From a checkpoint of a small transformer trained on Wikipedia: untied embeddings.
Each number is 500 + 50 x the weight over its row's rms, rounded and kept within 0 to 999. Layers, rows and columns count from 0. Numbers have three digits each. The size before them is the row's rms in percent of the matrix's.

# gate: layer 13 MLP gate, 704x256, rms 0.0939, rows 600-613, columns 64-127
# up: layer 13 MLP up, 704x256, rms 0.0975, rows 600-612, columns 64-127
# down: layer 13 MLP down (transposed), 704x256, rms 0.142, rows 600-612, columns 64-127
gate600 102:538538511477479501490496460470589445494485574529545466539491494513366453511500563498493480540510539477460566416566578493598503444482511427476576523458495370543580497516575481481495502555459584
up600 099:444534547492453477593476512448584436444558496590437462535546600534517517513546518438486504515498499467506603389404408437572481523516505539518560586580523533561472638540494544621471517385477561
down600 100:495434543529439412432556582461443522428465516528512484481486444434491473465524582587552465458475536495522506451488466450512576503474426566516477501482515484444466503531504564446573574414439498
gate601 100:424463489569500509543473492521493527542475490515497545527450540531469485469511470538490491514469558490545515571535508453502487542468512588527451534479502497564491505527566416412467404505406467
up601 098:442517485473447468540506542491540579436514580530537468479430469505429493699540504485461484419450506458495524477499485467523410476531496550483576466505469530538527499448566430528519423486511516
down601 098:491519535519532498525566568612581529588559495438592498477514501524509481425551488471483517440447510544420537466495492505445526570539629435631486447499418495543407560495552487535498520475471450
gate602 099:539513400495577540498431484546511426560537516387477556459467483512459581497504454562403589495533478540421556512570461484373522495512527474544494472459458465513455443516592499509628427446464558
up602 097:513535475480441471523431514547486444545583527508544430508488544546531537521495576465464581446670480434451549538525490529450482499543546486446505544463414455570517553473490456514571540480464455
down602 101:495549379539500540426521442537513433555541466458515491449478477443457451489491519467579471556462436544491507483463501478526491463539475524564533477551479481468547564478539530493513546447529484
gate603 101:474550492528413525450426544500588594467544613496501545469428490469485540473523504528526446442475497513454496504445521451505387476514464490591531537500486473575476479503458498525568489535508521
up603 097:503419429458447497486570541487566471442451528466455615473417444466516425526499433534548418430409463480455523495506397467485572436443528412509507439518580417460436491489506429514490484445523436
down603 096:493529543442500471573459479481415472508566491575477462589531571463564538435534497479418441405413430482463507394604474650529557573504534469507531480518508558562570504520438546529506561589516451
gate604 098:571568449591430480536568567481449559521642484431448434593412504409476505498499565463480481432517483410508421517424483509533550544536591550468505570528418432522548479514504478441528570449467517
up604 098:500580498454518420465545396469465561461473506495548403486458526539545521498520537526486598562518419450411488551458415501471553574512488442474563454507484542421509537481503420506477574450504522
down604 098:548555463537520510467412474451510587509535546546556439623512465512470434494439419470472516448622523488512455553461506496580486587541516488505579496497408484547477449552558561562545494596458549
gate605 101:511491471554511563518525506516488564478383483616565551537587479474516558502492492470567500543519475584495478619536582544530450566454553395499612517423538557555494483490447485396515485612460485
up605 100:509454464407426401594605489653509495536442411519485488451508536493495533493483516503458492587507506570531490511575519485595488528458503499534590572502454506534444447634501485415533401509455484
down605 099:532534447585488459499518448526518581582467535473475457507531543510436516417485454489426543478493491564544557484552523517506441476469514522583468517503508497436500420430599539427542600546546529
gate606 098:594478535421553473460514516494451556531589580578539429533498524528453513481391441428497584501489446542524455561539468522551371533521508520483535453485437539521478462483469469523496488473463443
up606 098:616498535440523533479438537559530538538491572534472486567579495513563540538472452447425586528565520551474557580472495437521459534499458466492435448443473556501530494545464614522504478489411479
down606 098:490420471509577457481484471537513493481561447498515468495534485513520401488491533532520465533476499514501452508527576450519545414580462519464471423483486435515475557524477477479568515533545481
gate607 097:434607489505461578487538417478494437547463470599527542523400535492555519509495483613642493459412505538519485573519440547537464546565489492467449461584396489565412600464510428469492503396533494
up607 094:496487464405552522499549532494496556439494590537492472602500540437521541456516562469546477488480570430419527469504494466504470515546472532471494560448417514478509527464552424354615492386535512
down607 092:553430509511370530524565451488537456539487493543458576477427486525451309571438527479605511548472479589444551473505444520529514453569431449426601543469427544538458497594486536509483580524439522
gate608 093:428474507524505595567544508471508597453540522467584512521511521553465518420487465575504466525551538478472572438496449421447487536537466420523437498489398458524508468557472447481543486492509414
up608 096:517481489538518425460526555627444491487516482537486474478485587605502460520575558472473505451497468525494510490577498559533512529502387498556447436540538454464525504456509447528504535459485470
down608 100:508507529544491558406523487606432541513570578519505472532456487446515483534501487527548453488449561504522539462506518510492578375560523525539519466473526474417497462533462520443535580544544588
gate609 100:479549460491405570509566542498534454543531455529525547453491450502636488519480444552586478536385550447478420558433446476523492530557436562399419510472507418501518510530505470466543490442465486
up609 096:508518432581518490458485460515485504442562567457426539499516453559471488487545495442563583588548513551511576523437451547508522502560478489583535519465546376573602523494495524594522495523552530
down609 095:476561555484458543496541466456500479376567483585530571525479504430536599497546407554526482450491528444485475465558590564579477464471494540520476493585372529478540530535538453501543489494533517
gate610 097:508526452480485519510503413591551493432422505522561532574461550548468517477521511531479585521502464566483540505440515481529554525536505480479494499444498405638558508477501544444538436570507509
up610 100:471556504564522421476573509516566596461448550543483549590514433508523538540449481463569485446446534554469538592519478518527503507415400472527465506604573536495494514450537491502653582472505512
down610 101:427493520475379487454446524473526542472483470575589559557504506477427532494379495488583502453461488590503476509410465473554475539498446431553560437495495452534574581448489514465495510589511573
gate611 098:457550589508543450539377458525568472387528441472587467589538525528532542390449523484520463535453448508424482486475487468538546534461453539410505482488496474555558494527492540456411543555537557
up611 097:481390515517441537440590579416515486501623539525527500450477426486530507490538444524533528540391459518434491547440459449587513515463457493511607536519437576528525495497532470534548444418556502
down611 096:421517555499479465530508523448424554554550578477497396499486552497438419399470583489449526503540532492489518426523461416492539551570490408515473462471529545491516481562523515566482528571529565
gate612 101:482622503477449497514567480396452510449460413515505507524445409553416529586493481434474597531548508509455465500521556439518417567412568540503390413413477484560591478542469453471598508435547501
up612 100:485429573438494472503509529532606489569507475458456517407571495526500474426570538555451506502535613464534524537389512575498555562452449456482485495589476501498489420550457539596412432503448537
down612 102:446527576467432517532487505578528478429389465475482504515565421456639442493513533511404532537513464522560558441488446505479504517470455560422450508503498470547502545473443495484418458507510488
gate613 106:466521504506395558440479490504483599508472512571565438557388548460524493464474535493534460512479503541400500473538492438507519515567448499395462420536435487524506478419483491469476552485487468